Weights of a small transformer language model: 5 heads of 64.
Each number is 128 + 32 x the weight over the matrix's rms, rounded and kept within 0 to 255. Layers, rows and columns count from 0.

# layer 4 MLP down (transposed), 1152x320, rms 0.12, rows 1087-1108, columns 160-319
[[122 134 156 118  61 127 165 113 139 129 119 154 129 127 191 154 102 115 148 173 144 104 146 106 148 155 188 134  98  99  66 132  87 116 159  86 106 131 164  63  48 114 199 187  58 116 157 140 216  85  88  96 115 138 134 109  65  72 140 134 115 155 113 121 150  82 147 130 157 125 110 187 193  79 102 177 157 119 137 172 160 178  54 172 126 181 107 117 111 130 112 158 111 153 147 119 111 118 131  63 176 134 149  96 123 144 114 115 161 178  70 164 158 208  78 180 135 158 150 100  88 165 192 116 173 132 112  78 145 139  93  86 119 112 110 141 129 195 117 113  90  67 130  91 124 108 175 152 122 180 138 161 111 124 159 165  95 134 185  96]
 [ 98 167  78 100 194 133 129 141 130 190  67 114 145 134  26 116 115  85  75 160 123 128 125 129 123 175 102 119 126 135 108 150 147 145 123 141 131 168 136  90  75 116 190 110 135 123 127 114 166 103  98 149 120 157 134 163 108 134 118  99  84 161 106 179  79  93 124  77 120 126 123 108  98 131 118 158 156 135 134 142  88 146 102 141 146  97 139 151 120 153 106 126  98 106  87 137  42 111  95  72 127 152 144  97 157 116 102 123 148 139 149  92 160  84 195 120 145 170 140 118  70 142 111 133  94 172  78 147 158 179  82 134 143 167  97 111 136 136  95 123 123 112  95 133 129 112 133 111  96 114  52 103 163  85 138 167 125 114 128 147]
 [110 121  96 157  93 135 128  92 158 189 187  67 125 134 135 155  96  65 102  82 111  67  68 124  98 115  62 136 101  84 111 116 122 122 117  94 120 139  99 106 121 134  71  58 133 175 135 128 107 111 107 118 147 187 133 146 150 110 140 139 126 139 126 147 150 144 150  78 174 114 135 133 162 166 165 161  95 176 132 157  97 157 101 151 115  88 102 103  98 102  69 118 168  68 154 116 154 144 133 194 157 102 136 176 185 141 132 162  91 201 146 128  95 116 130  93  94 125 116 128 168 102 124  99 119 186 136  62 139 191  80 174  85 117  95 130 142 111  99 133 106 141 181  97 214 115 120  95  95 179 106 122 132 114  95 113 119 109  99 112]
 [167 127 158 106 109 137 137 134  72 157 123 112 122 134 136 169 113 121 167 119  88 154 137 127 117 127  81 136 140  65  76 158  88 127  89 122 103 179  83 128 103  75 144 141 130 122 107  88 134  82  94 130 134 151  95 106 147 131 147 163 150 158 101 114 174  79 171  97 101 184 127 155 155 132 143 169 148 175 137 170  91 145 184 105 132  62 108 103 138  97 106 163 160 106 118 112 152  73 185 152 163 148  86 110 148 146 131  75 141 103  57 162 113 154 153  99 135 123 130 129 115 214 155 195  62 181 125 113 137 154 105 111  77 116 114 125 126 131 159 115  94 171 116 168 156 131 142 107 128 156  97 101 109 150  96  99 160 186 121 117]
 [ 80 104 129 103  76 116  89 176 115  94 178 148 112 109 152 142 167 159 163  91 154 136 147 138 113 181 124 136 129 108 110 120 170 120 112 128 112 137 116 128 117 100 129  54  81 137  85  77 133 151 187 156 139 167 168 135 113  93 117 158  79 140 138  87  96 150  86 128 125 176 135 119 153 165 143 170 159 150 101 158  80 122  63 173 105  94 111 159 133  86  97  25 162  89 104 131 161 151 103 108  89 114 118 116  99 137 156 138  80 128 149 149 143 173 121 155 125  74 169 216 176 176  86 123 123  88 116 174 135 180 195 145  67 109  96 144 158 109  97 115  90  84 106 120 158 149 157 170 117  98 128 131 116 140  97 156 123 127 117 116]
 [150 141 119 138 101 144 112 149  91 132 119 175 183 124 134 102 130  97 150  98  98 152 198  92  87 131 135 113 103 134 138 203 115 114 139 163 105 138  94 143  75 143 155 121 147 155  48 120 134 129 126  95 139 130  75 143 113  73 123 109 138 149 123 136 119 100 114 131  71 148 165  50 141 145 126  79 170 152 130 149  89 129 148 120 144 150 125 124  82 131 123 117  72 135 193 145 117 163 107  86 131 145  85 189 139 175 151 112  93  63 152 167  97  79 219 147  91 133 171 105 105 136 184  85 165 135 174 156 150 134 152 115 162 127 159  71 145 154 137 129 139 105  94 110 180 133 105 186  91 174 120 136 125 153 163  97 143  81  72  92]
 [ 82 153 163 178 143 100 122  96  80 133 159 199 175 120  99  94 126 104  82 114 142  76 108  24 158 172 186 123 137 100  90 123  67 164 131 135 137 160 138 182 107 104 135 151 121 100  96  73 111  77  54 132 161 127 177  70 140 179 139  90 112 115 116  45 139  70  62 148 140 186 111 123 154 153  86 126  83 168 151 137 149 159 127 104 124  92 133 153 166 139 120 164 204 117  74  70  60  87 189 178 146 124 171 129 126 142 166 178 135 137 151 130 137 156 165 104 112 143 142 132 131 168 154  78 121  89 115 161 106  74 124 117 160 125  91 101 118 136 167 130 119 133 126 149 141 107 129 164 104 163 116 148 139 203 107  69 123 132 181 138]
 [ 92 142 157 101  83 145 157 129 173 128 133 100 111 136 136 148 173 211 151 161 103 101 155 142 137  90 104 105 135 122 150 101 163 154 122 139 167 116 110  97 133 118 122 122 126 128 157 170 147 118 106 202 192 164 155 123 148  93 106 136 133 123 184 183 129 124 132 123 107 110 129 157  85  95 113 105 107  99 132 128 132 121 115 113 154 108 121 134 131 143 110 136 136 136 136 125 105 199 125  93 146  81 178 118 109  98 142 122 146 115 119 135 125 162 105 108 161  69 134 152 156 168 184  81 143 161 139 151 158 170  88 154 144 111 115 104 147 128 119 164 105 123 152 119 139 155  89 137 123 119 195 164 125 214  60 140 131 139 141 166]
 [127 119 115 133  90  92 202 115  91 112 113 106 128  93 140 190 132 132 166 152  90 106 110 111 107 148 176 107 117 171 157  99  98 164 120 220 101 163  88 169 141  84  94 136 142 150 105 101  90 165 166 141 114 165  18 139 130 165 140 121  63  61 125  71 117 122 124 166 125 108 130 142 128 117 176 117 117 109 102 157 120 119 170 153 137 122 175  86 154  92 128 125 176 115 128 172  87 145 138 131 133 134 128 184 134  98 131 163 101 142 162 152 157 173  89 148  68 163 127 124 140 146 113 110  94 112 145 130 205 155 121 153 161 184 197 117  60  94 157 126 170 156 135 112  58 118 167  82 176  86 184 137 138 159 177 177 116 142 138  69]
 [167 144 128 166 187 154 106 117 116 138 163  97 106 122  99  84 148 120 159 141 142 142 160  98 133 163  99  74  99 133 100  99 143 112  86 117 169 115 124 113 114 147 150 124 157 134 151 125  88 107 143 126 143 144 128 129 190 104 111 105 123 145 204  51 147  63 124 119  91 134 134 164 131 126 100 117 127 194 127 106 218 107 121 163 199 129 151 150 150 130 128 125 136 236 163 166  99 169  60 102 105 133 112 101 173 132 108 137 114  97 118 152 163  85 107 121 126 101 130 150 153 144 139 160 130 149  70  85 114 154 153 115  78 154 122 102 110 101 190 178 188 141  94 105 138 178 102 121  84 136 108 190 147 111 136 159 156  94 114 116]
 [ 98 165 141 153 122 145 104 160  89 155 105 150 131 139 144 141 160 147 100 124  91  92  97 134 126 155  87  83 148 121 159 107 101 138  97 121  93 115 123 110 125 135 177 138 122 138 198 146 167 164 153 113  71 132 166 163 153 142 122 122 116  71 147 150  66  75 145 111  74 110 138 127 134 135  86 113 184 123 116 154 173 136 140 128 121 166 186  87 100 168  83 101 141 123 110 105 123 155  98 126 126 122 137 139 172  98 131 151  83 159 135  97 113 137 139  42  90 138 115 138 172 145 128  86 171 113 110 169  75 150  64 141  66 103  73 136 132 108 193  98  59 174 153 161  79 157 107 123 166 168 106 112  92 162 112 122 116 167 119 102]
 [ 77  90 106 137 159 152 141 115 213 190 105  69 126 120 131 116 140 114  93 135  99 123 114  77 185 160 120 105  89 165 134 101 164 166 120 173 117  18 108 129 101  93  93 128 185 151  96 155 121 155 140 100 140  75 106  95 164 149 184 141 127 164  89 195 100  89 126 175 128 160 176 142  83 149 120 110 135 129  70 119 169  95 153 163 116  99 129 108 184 105 130 162 157 152 163 152 110 100 150  94  88  53 108  76 138 113 127 117 152 156 120 169 130 122 154 143  62 138 108 135 156 132 146 156  87 147 107 141 108  89  72 127 124 175 110 103 138 110 121 134 130 151 115  88 138 124 154 119  68 144 105 147 137 121 136 108 103 186 121 182]
 [178 118  88 104 144 142 126 140 157  92 126 102 135 113 135 152 118  79 128 138 104  94 172 144  83 133 147  99 124 144 180 138 140 113 144 113 112 139 107 148 135 100 113 121 149 128 116 169 164 151 134 162 164 151 145 137 124 167 105 138 144 123 110  87 141 136 137 102 152 102 141  96 116 168 104 114 128 125 136 153  73 143 138 156  44 160 127 173 125 127 105 103  94 129 148 154 103 151 151 166  94 110 107 127 114  59 106 148  92 115  88 152 137 140 139 142 180 129 145 110 110 183 141  94  86 158 159 120 167 127 136  74 154 126  95 121 169 144 124 125 106 115 127 201  92 149 119 105 133 137  89 135 216 139 165  59 129 154 135 162]
 [149 124 146 146 175 109 121 135 113  73 108 117 161 123 148 167 106 162 122 144 124 115 109 106  89  89 151 206 145 138 158 133  79 111 118 203 163  83  99 119 101 141 161 182 166 182 118 107 152 131 120 172 168 111 120 118 179  52 135 159 206 152 131 198 125 116 151  78 108  63 104 116 109 156 129 122 128  74 122 141 114  65 136 144 162 107 135 146 141 127  71 120 118 103  99  87 166  94 143 119 136 146 123 103 120 124 150 124 133 103 111 143 126 109 155 129 144 107 188 140 155 108 157 167 180  92  98 123 119  95 138 115 147 142 142 113 106 114 136 134  93 166 117 124 136 113 118 155 135 117 178 168  87  84 139 147 125 135 113 162]
 [112 196  91 146 187 120 144 116 124 166 147 154 145 162 135 167 115 160 198 156 140  95  94 160 131 121 141 126 141  77 102 195 117 118 114 142  94 142  87 119 120 118 114 104 123 163 160  93 117 126 134 124 147  58 122 148 123 205 222 109 133  87 106  55  84 140 182 151 174  75 135 157 177 160 101  95 111 148 109  84 248 102  72 148 108 198 181 198 106 164 165 123  81  96 133 184 151 149 145 173  81 189 149  72 143 135 149 128 147 135 121 150 157 151 142 102 200 229 118 175 100 121 155 108 129 152 144 129  92 139 112 173  57 156  84 112 150 149 171 153 208  86 113 191  93 128 140  93 140 166  83 147 135 138 135 101  79 126 101  79]
 [116 154 120 125 170 155  86 111  88 137 152 180 113 122 142 160 109 151  33  87 145 142 142 106 136 155  97 182 128  96  67 126 158 125 138  78 101 116  98  90 129  84  43 123 170 159 109 159  82 110  94 126 139 132 132 124 147 124 111 170 129 124  96 146 152 121 124 111  57 145 103  96 164 157 137  94 133 156 138 100 104  96 130 126 115 142 119 125 158 147 122  80  94 202 141  90 129 130 125 143  88 160 114 110 145 127 125 123 117 144 128 103 134 105  95 170 145 137 162 121  92 192  88 127 113 146 133 164 103 107 174 100 151  91 141 135  98 131 118 133 149 122 158 121 148  99 119 145 136 123  75 104 144 114 115 155 135 157 187 123]
 [148 131 123  95  58 127  41  83  77 138 110 146 175 150 110 159  92 113  89 111 101 130 125 154 138 109 152 166 145 138 107 135 117 105   0  68 122 188 124 217 146  86 184 137 162 137 191 150 131 161 122 164 133  79  81  97 140 166 213 178 138 100 106 132 162 107 112 171 117  94 150  97 128 138  88 195  93  94 113  91  62 134 119 162 149 155 103  66 128 148 122  79 145 112 131 165 163 102 186 109 142 218 118  99 147 159 138  80 105 109  98 156 125  87 175 196  92  86 166 159 164 126 127 147  84 189 131 158 124 123  89 100 177 131  88  89 121  89  46 107 146 111 116 124 123 147 149  91 100 180 160  66 100 164  72  65 134 110 137 137]
 [119  97 159 120 137 206 153 163 148 108 111 114  97  95 146 151  95 110 152 158 155 125 128 105 110 139 132 151  58 110  95 169 149  47 118 166 101 213  78 174 118 120 102 168 133 143 122 112  94 172 132 120  96 160 118 123 149 123 119 129 151  81 138 143 115 124 109 144  73 133 168 134 168 124 168  93 156 156 102 110 103 124 165  81  84 148 129  91 123 125 162 159 119 152  83 149 171 164 106 149 144  90 155  98 147  85 112 114 184 146 194 120 100 170 189 138 142 150 155 121 131  86 109  86 140  87 160 123  99 129 120 154 122 158 111 111  96  90 130 164 192 162  72  58 152 133 120  96 153 131  79 135 131  92 129 121 127 133 142 162]
 [113  81 101 109 120 121 155 111 112 131 143 173 171 128 147 125 140 150 102 137 141 129  98 113 145 136 137 124 109 131 135 127  96  69 155  99  68 141 154 119 100 141 102 175 104 142 124  89 139 131 153 128  94 140 109 115 123 139 126 150 132 123 156  75  99 101 165 132  28 128 122  59 132 160 123 160 117 105 111 122 111 118 151 105  92  85 139 130 121 117 169 182 118 151 105 128  87 122 136 124 196 137 160  98 166 141 100 108 165 122  95 169 124 168  64 141 113  73 139 123  83 136 112  99 127  86 162 113 180 128  97 119 118  69 113 109 199 174 157 104  83 103 124 129 127 137 143 157 122  62 161 178 155  96 127 146 113 110 190 126]
 [129 125 152 124 128 128 115 123 144 118 157 125 157 121  93 177 158 151 131  95 131 115  97 147  91 139 106 175 113 133 174 126 115 183 152 126 146 154  94 146 123 144 180 129 145 147 196 173 127 153 127  65 140 169 142 129 172 111 124  98 163 120  92 182 125 133 123 156 118 151  57 165  67 141 137 127 106 106  94 152 122 128  95 147 127 148 132 158 111 118 163 124 111 111  99 115 160 137 116 153 125  85 122 184 132 173 118  89  88 133 128 128 110 106 168 161 129 119 147 115 178 144  96 115 167 120 112 140  68  77 134 160 166  96 204 120 102 134 146 160  81 142 134 147 120 133 105 122  81 128 154 168 139 150 144 153  70 127 141  99]
 [137 116  65 165 120 158 134 184 135 141 118 173 126 122 137 112 163 140 140 134 122 106  86 140 107 148  95 149 111 141 121 112 114 111 146 185 174  84 188 127 133 113 203  53 142 156 146 108  99 156 166  65 110 163  66  53 131 129  85  91 159 185 133 117  68 104 191 130 148 126 123 173 162 146 154 116  92 179 140 183 161 158 109 163  97 182 122  77  94 159 118 156 169 151 161  98 142 110 137  84 146 126 201  59 142 144 118 163 103 116 124 137 134 115 129  90 143 177 144 162 134 146 150 130  73 138  99 112  86 187 125 122 152 142 103 158 175 124  87 120 150  98  59 158 179 117 168 173 122 152 120 139 111 153 154 140 138 134  82 190]
 [167 116 156  80 161 150 154 160 157 127 195 154 125 127 118  94  99  98 172 158 136 135 145 116  95 164 123 136 115 160 139 136 143 165 174  80 215 125 178 129 110 124 104 105 176 217 196 109 117 100 124 135 142 235 180 136 146 133 117 186 131 149 119 178 174 123 144 141 121 132 107 149 193 130 155 167 141 115  99 213 141 132 186 158 159 133 130 169 134 152 129  97 153 156 132 158 122  58 160 160 155 109 122  84 107 152 156 131 199 105 123 163 151 126  87 134 198 115 122  30 115 155 137 164 142 141  70  69 124 134 146 201 137 156 138 139 116 128 159 152 183 102 188 112 192 136 116 136 162 101  93 180 175  75 112 101 119 214 162 125]]
# layer 4 MLP up, 1152x320, rms 0.116, rows 1088-1108, columns 160-319
[[ 91  90 172 111 147 124  93  84 153  66 102 109 117  80 139 177 185 145 106 138  89 125 177 132 173 136 104  74 134 168 210 158 135 161 120  98  84 145 144 154 165 146  91 138 153 153 115 105 138 177 104 127 120 177 158 139  97 125 129 166  43 118 143 158 157 144 139 184 167 126 133  78 172  99 110 150 162 168 149  85 106 145 138 154 186 130 112 175 127  84 121  91  50 191 162 146 104 145 166 127 145 120 112 150 128 106  87 104  63 177 121  97 134 127 113  60  83 108 112 150 136  61 148 116 119 119 176 104  82 155 106  88  83 110 140 136 137 136 129 132  93 146 141  98  72 139 132 127 147 105 133 131 125 142 195  49  92 128  97  71]
 [166 117 158 151  86 104 134 137 104 155  71 108 112 186 119 100 203 117 183 144 124 140 107 127 190 115 112 117 161  71 134 133 167  89 131 161 148 136 140  99  94 203 209 160 206 119 160 159 129 121 129 162 214 171 164 115 140 189 126 180 133 137 135  83 111 155 168 123 121 127 165  90 172 138 101 134 170 136 134 136  84 137  51 188  45 104 125 149  89 123 140 156  78 123 100  74 173 155 148 118 135  77 153 118 103 113 137  63 108 117 105 148 114 101 162 137  78 115 130 125 117 205 142 153 121 112 120 178 157 128 146 127 110 111  96  62 140 126 109 180 170  85 126 153 100 107 159 110 186 118 137 146 166 123 103  29  72 141 110 132]
 [136 141 186  96 161 160 182 163 138  93  91 125 130 198 138 145 145 163 113 141 138 181 140 106 108 177 113 126 125 115  85 138  86 133 110 105 164 171 155  99 121 133 167 171 115  95 151  81 165 108 115 171 100 133 167 118 122 132  86  84 129 164 113 138  82 144  68 126 127 159 120 113 122 155  81 110 128 119 109 140 129 136 100 163  85 139 163 107 113 109  69 132 137  84  98 119 196 155 175 148 143 128 166 164  97 113 124 136 142  53 111 114  89 134 172 159 147 115 142 128 156 156 116  77  69 118 131  25 118 114  90 139 144 134 148 168 136 153 176  88 177 137 127 105  78  34 175 112 175 112 173 159 155 142 164 133 133 159 156  98]
 [155 100 153 111 159  94 100 134 136 117 135 186 139 122 147  96 146 118 194 145 210  87  97  61 145 110  95 130 132 120 133 144 117  95  87 126 135 167 126  90 166 126 157 119 191 111 156  89  52 136 117 174  65  90 157 110 162 118 164 142 178 102 103 127 185  83 169 148 133 108 106 164 133 179 141  78 112 139 148  70 115 162  72 146 167 109 144 103 146 133 172  92 217  93 127 109 176 103  87 141 151 120 175  82 196 103 113 135 141 173 181 108 132 121 191 134 158 127 179 109  83 132  98 108  81  68 102  58 135 101 166 125  70 187 204 115 179  89 106 124 123 152  88 145 147 173 192 125 141 160 131 147  65 105 102 154 156 137 136 145]
 [119 181 147 100 143  94  78 156 117 100 192 169  94 139 145 106 138 171 150 155 124 151 147  56  97 150 188 142 128 119 118 108 154 158 163  54 113 132  63 196  94 210 152 119 121 107 155  94 137 147 129 112  93 160 118 173  81 118  95 143  95 116 122  60  90 150 164 136 124 141 110 111 135  78 122 169  89 136 143 183 151 139 151 129 160 181 145  96  94 139 163 149 182 181 127  87 145 137  97 174 132 145 148 157 161 181 101 121 135  92 127 122 143 134 131 111 173 115  95 102 136 116  88 131 151 124 104 107 132 124 156 147 130 114 129  94 102 141 135 114 205 140 196 144 132 111  31 168 187 132 123  81 113 171 120 161   6 134 138  67]
 [127  79 130  75  91 111 164  93  70 166 115 127 153 117 135 154 178 128  41 210 145 152 125 121 197  29 144 114 145 132  81  92 107 148 128 104 117 134 121 166 128 130 103 101 152 159 155 119 232  75 100 119  75 131  80 105 126 168 159 124 188  94 116 131  70 157  52 148  91 131 177 121  81 140 156 112 121 100  91 145  85 156 132  96 163 109  41 128  77  98 153 105 110 132 116 116 182 108 109 153 164 101 159 127 151 128 136  90 104 213  73 160  96 149 177 118 129 107 155 144 167  77 128 165 100 140 116 157 189 108 138 166  79 105  93 128 118  94 144 158 119 188  80 126  69 182 145  69 187 107 152  79 166 144 124 112 129  75 130  84]
 [ 78  69 112 131  95 150 128 125  37 133 104 138 167  63 106 145 136 123 135  95  94 128  89 107  59  93  98  71  59  96 110 131  62 126  87  93 108 105 133 153  99 133 137 136 144 121 140 152 108 124 145 112  64 135 111 185 129 104 116 130 132 137  72 101 150 150 109 115 101  97 122 131 170  94 182 121 107 126 163 149 176 158 102  91 115 140 100 158 153 185  99 198 173 115 152 155 121 105 174 120 118 119 110 133 166 117  86 142 157  90 110 121 101 102 151 128  87 152 154 105 100  93 101 153  67  63 182 151 168 114 158 108 131 112 153 113 109 137 136  98 167 154 100  89 142 104 158 116 126 192 103  74 183 134 117 129 156 134 156 126]
 [135 111 136 122  98 114 166 155 117 117 148  70 120 152  52 135 161 137 145  95 171 150 115 116 131  73  94  77 154 105 192 182 138 118 156 103 213 126 146 162  94  58  86 160 153 112 173 149 163 187 112 176 129 151 147 161 134 195 146 150 106 121 167 100  82 132 133 136  85 169 159 169  87  79  93 131  73  75 101 176 114  85 140 195 184  96 106 140 149 135  48 207  97 108  55 175 154 144 124 143 166 109  75 135 126 101 132 251 152 113  98  80 123  91 186 133 112 122  78 164 138  89 132 118 131  93 130  98 148 142  96 130  65 128 187  91 127 162 123 155 112  83 108 129  98  94 125 163  88 117 150 150 124 131 112 112 114 129  80 169]
 [ 90 127 100 100 163  81 129  91 116  65 175 124 124 132 187  93 171 118 179 141 129 183 152 146 125  78  56  61  97 103 118 148 179 100 157 122 149  72  97 149 183 134 102 219 155 131 140 139  77  83  87 116 130 128 189 111 147 136 112 128 141 174 130 108  86 135 128 140  99 113 103 151 111 118 102 143 125 136 138 123 231 151 128 121 164 147  72 165 128 123  78 153 133 141 100  64 149 139 147  48 135 101 114 136 114 123 149 150  96 153 113 107 124 123  96 110 140 165 159 162  90  77 125 141 122 181 126 107 106 117 105 142  93 101 169 191 175 147  87 109 174 137 141  75 188 168  96 171  78 117 158 105  26 112 107 176 126  94 144  75]
 [ 80  97 130  80 100 112 151 127  89  99 158 125 140  92  93 105 141 193 145 129 139 138 122 163  40 162  90 122 156 150 150 212 135  77 194 150 173 143 167  94 133 124 138 122  91 128  99 109 126 155 149 105 113 131 109 117  85 129  58 111 154  88 194 105  84 127 150 147 111 163  97 132 137  57 120 161 103 108 132 139 108 130 119 119 132  96 140 176 137 127 111 150  88 140 138 126 132 150 133  51 164 122 143 131 157 121 152 183 153 151 110  95 106  91 123 125 143 127 114 132  83 105 138 123 138 109 172 159 134 119 185 151 123 168 107  87 109 122 143 150 108 121  75  73 111 187 151 140 148  69 136  87 155 121 148 156  83 114 102 179]
 [120 137 178 178 154 185  83 164  83  87 165 167 149 119 132  75 137 131 131 118 117 108 132 173 138 142 117 192  97 124 114 146 110  91 142 135 126 148 133 115 183 202 172  83 112 141 119 133 105 132 134  93 116 121 158  77 116 112  76 143 179 156  98 129 107 126 132 124 165  93 115 159 181 195 136  70 122 117 135  43 101 154 128 124 185  89  91 131 139 203 143 140 113 138 112 136  59 141 130 110  93 137  92 129 156 172 212  85 128 118 140  97 138  85 116 108  88 164 134 112 132 161 157 105  63 124 104 115 129 136 183  74 162  78 116  86  94 143  96 117 114 138 139 116 186  89  73 139 130 152 122 147  90 125 161 114 201  70 139 184]
 [121 115 104 127 145 128 136  95 124 150 138  92 146 111 131 181 120 132 116 146 117 147 138 122 135 115 143 159 141 108 117 144  62 116 143  91 134 112 113  97 168 146 112 130 123 118 157 143 107 133 164  95  97 127 122 146 136 185 120 135 188 150 112 147 140 123 131 134  93  85  97 203 130  68 135 112 102 107 122 112 124 147 140 106 169  35 144 120 140  87 156 155 129 130 125 162 168 170 103 119 119 172 140  95 189 174 152 110 139 179 154  52 157 146 114  54 139 109  96 157 102 132  71 147 181 170 107 132 122  71 137 133  94 119 145  85 119  70 132 182 122 165  83 121 110 139 113  97 122 143 176 160 111  96 120 131 121 160 108 110]
 [126 148 167 157  97 132 156 111 106 193 129 111 129 186 134  87 130 124 131 169 134 152 108 112 112 125 105 114 128 110 160  99 142 158  51 111 116 146 159 110 158 125  59  94  86  91 115 144  89 127 138 102 165 135 141 122 107 160 100 128  82 102 134 103 158 144 172 157 128 128 102 155  86 123 170 112 151  83 154 117 163 152  69 110 138 132 100  94 168 132 146  90 122 155  63 165  85 116 123 123 148 225 106 130 147 109  82  90 162  80 107 124 105 149 139 164  86  95  79  47 151 153 141 117  99 195 150 153 117 100 144  87 132 142 156 135 121 141  96 158 123 163 117 128 159 179 193 174 129 189  78 158 161 219 176 168  96 167 166 187]
 [152 137 117 108 136 103  42 137 147 132  79 154 162 156 116 159  65 214 121 109 103 142 116 185 153 205  96 137  94 131  99 147 138  79  80 124  42 103 102 174 160  78 142 121  97 206 123 140 102 118 118 135 195  98 109 130 109 116  99 112 128 137  77  61 159 100 192 131 127 144 121 155 156 197 104 106 190 132 126 124 133  72 134 121 126 120 164  88 134  98 159 130 107 118 125  59  63 121 125  49  90 135 129 133 110 174 177 110  79 163 120 114 118  81 135  97 169 118 177 137  76 148 161  83 159 210  67  78  90 156  76 123 107 131 166 130 129  79 156 197 148 170 151  62  61 157 105  99 112 121  84 111 109 125 183 112  90  97 141 156]
 [118  83 120 103 123 139  85  89 127 155 115 113 114 122 139 129 127 162 146 146  92 125 134 103 140 118 126  80 153 118 129 143 125 132 146  94 125 142 139 159 154 184 149 104  93 121 122  94 167 128 157 168 158 131 132  79 120 128 121  91 134 152 151 113 136  89 113 131 191 216  65 129 122 150 130 116  82 166 100 147 113 179 134 138 152 151 161 126 122 123 148 135 164 112 191 157 108 117  77 147 133  94 165 162 139  93  84 117 157 117 136 144 123  98 124 112 181 149  80 121 153 109 142  92 102  56 132 101 124 161  67  53 171 123  91 130  78 104 171  92 144 126 132 119 118 142 100  97 137 108 102 120 116 165  66 124 105 155 111 163]
 [138 182 108 158 109 124 162 111 105 136 120 125 155 143 132 129 153 126 111 135 150 113 127 182 136 112 117 107 150 130 145 171 113  82 135 128  88 136 115 126  79 203 119  99 146 177 195 161 146 134 118 153  57 114 147 112  79 107 128 151 163 135 126 137 125 161 140  92 172 124 112  94  51 155 146 184 144 121 134 108 117 175  92 113 103 173 139 143 122  64 115 118 170  99 162 118 100 146 221 129  85 152 134 149 106 138 107 130 138  71 104 160 127 112 177 128 162 131 188 168  99 120  99 137 124 118 191 128 157 129  49 175  97 154  78 119  71 104 107  90 131 157  77  88  86 137 100 114 154 137  60 103 125 133  83 113 185 144 112  65]
 [113 121 140 124  98 137 139 171 130 149 158 101 111  89 121 110 110 114 100 174 126 128 142 140 102  70 152 157 162 117 198 131 156 130 132 120 109 127 132 165 171  79 170 123 115 134 126  78 141 134  99 139  96 157 102 132  89 113 138  71 111 137 154 131  97 155 150 123 192 120  82 110 116 136 117 181 102 137  84 117 176 117 130 197 155 110 106 164 168 171 119 166  75 168 109 185  98 132 121 118 168 152 126 139 134 160 161 133 158 163 112 136  99 113 132 167 133  90 167 156 174 198 163  73  93 171 139 124 120 129 100  61 155 121  89 124 183 134 138 156 152  86 117 114 118  97 120 131 137  97 137 167 147  95  89 131 120 132 195  98]
 [110 123 129 152  99 171 119  96 130 130 116 108 107 116 144 117 131 119  94 136 120 111 152  85 126 178  57  95  72 138 162 121 135 119 103 121 142 169 135  61 142 115 127 141 146  74 174 135 100 136  76 158  94 145 141 170 112 134 132 123 166 103 181 121 102 178 151  73 177 104 145 171 112 168 163 101 151 174 125  85 166 135 106 217 128 134  96  92 175  81  86 102 130 122  82 113  72 124 150 195 122 122 106 122 124 174 111 165 139 136 170 171  81 150 123 181 161 107  74 115  98 122 162 183 151 100 110 106 119 140  97  88 134 113 182 106 140 177 142 146 127 139 123  90 147 120 123  75 118 128 101 115 165 116  86 119 123 148  85 174]
 [172 137 123 136 113 131  85 132 160 108 166 140 148 147 102 126  98 120  71 149  98 185 120 133  93 175 112 140 162 149 178 134 153 104  52 115 126 114 173  93  89 125 141 112 183 159 110  88 111 154 142 142 124 137 144 126 114 149 156 131 157 168  76 124 131 150 107 148 109 131 143 101 163 127 103 100 190 142  88 114 177  85 111 196 129 184 173 109  99 140  90 100 173 138 106 120 118 152  72 122 115 143  76 144 108  98 140 143 167 114 121 178 128 137 157 138 133 124 137 124  98  70 120  88 116 147 124 131 165 142 115 151 142 149 132 121 117 132  93  69 135 117 146 133 131  98 114 109  71 147 165 109 140  81 124 120 118  95 199 113]
 [116 152  98  73 135 141 140 126  79 189 123 158 116 118  83 102 144 116 128 148 111 222 119 135 178 157  94 167 126 120 160 125  76 138 140 168 153 116 137 170 169 160 127 157 111 113 104  85 167 125 117 162 136  78  64 136 135 135  94  97 143 108 136 140 107 168 124 136 114 115  77 161 159  97 180 126 188 101 159 183 110 117  98 132 144 151 104 139  92 133 127 154 118 157 126 178 104 107 141 114 120 109 148 141 123  78  51  58 107 158 124 102  84 100 165 134 172 105 156 164 117 119 144 130 145 138 110 148 168 128 172  68 123 149 112 135 145 155  91 109 117 167 147  82 142 150 117 151 143 118  85 138 121  54 124 103 115 107 163 168]
 [ 99 165 114 174 118 176  87  78 151  37 162 106 144 125 140 138 166 157 154  88  88 122 155 106 145  78  82 176  93 101 192  96 108 113  82 151 115  95 106  97 171  88 141 146 114 132  87 118 152 165 116  82 124 129 144  97 119  67 160 221 190 114 145 131 139 124 126 169 110 113 194 191 148  68 179 174 165 179 210 153 120 125 123 198 141 116 149 162 126 154 143  46 155 154 146 113 119 134 117  65 105 167 103  37 131 113 133 108  91 140 186 107 178 149  82 105 124 120 165  67 115  94 100 147 123 141 149  86 125 182  92 170 116 118  66 106  53  82 143 155  81 138 155 110  98 180 133 128 146 123 127 127 142 129  93 132  86  98 113 112]]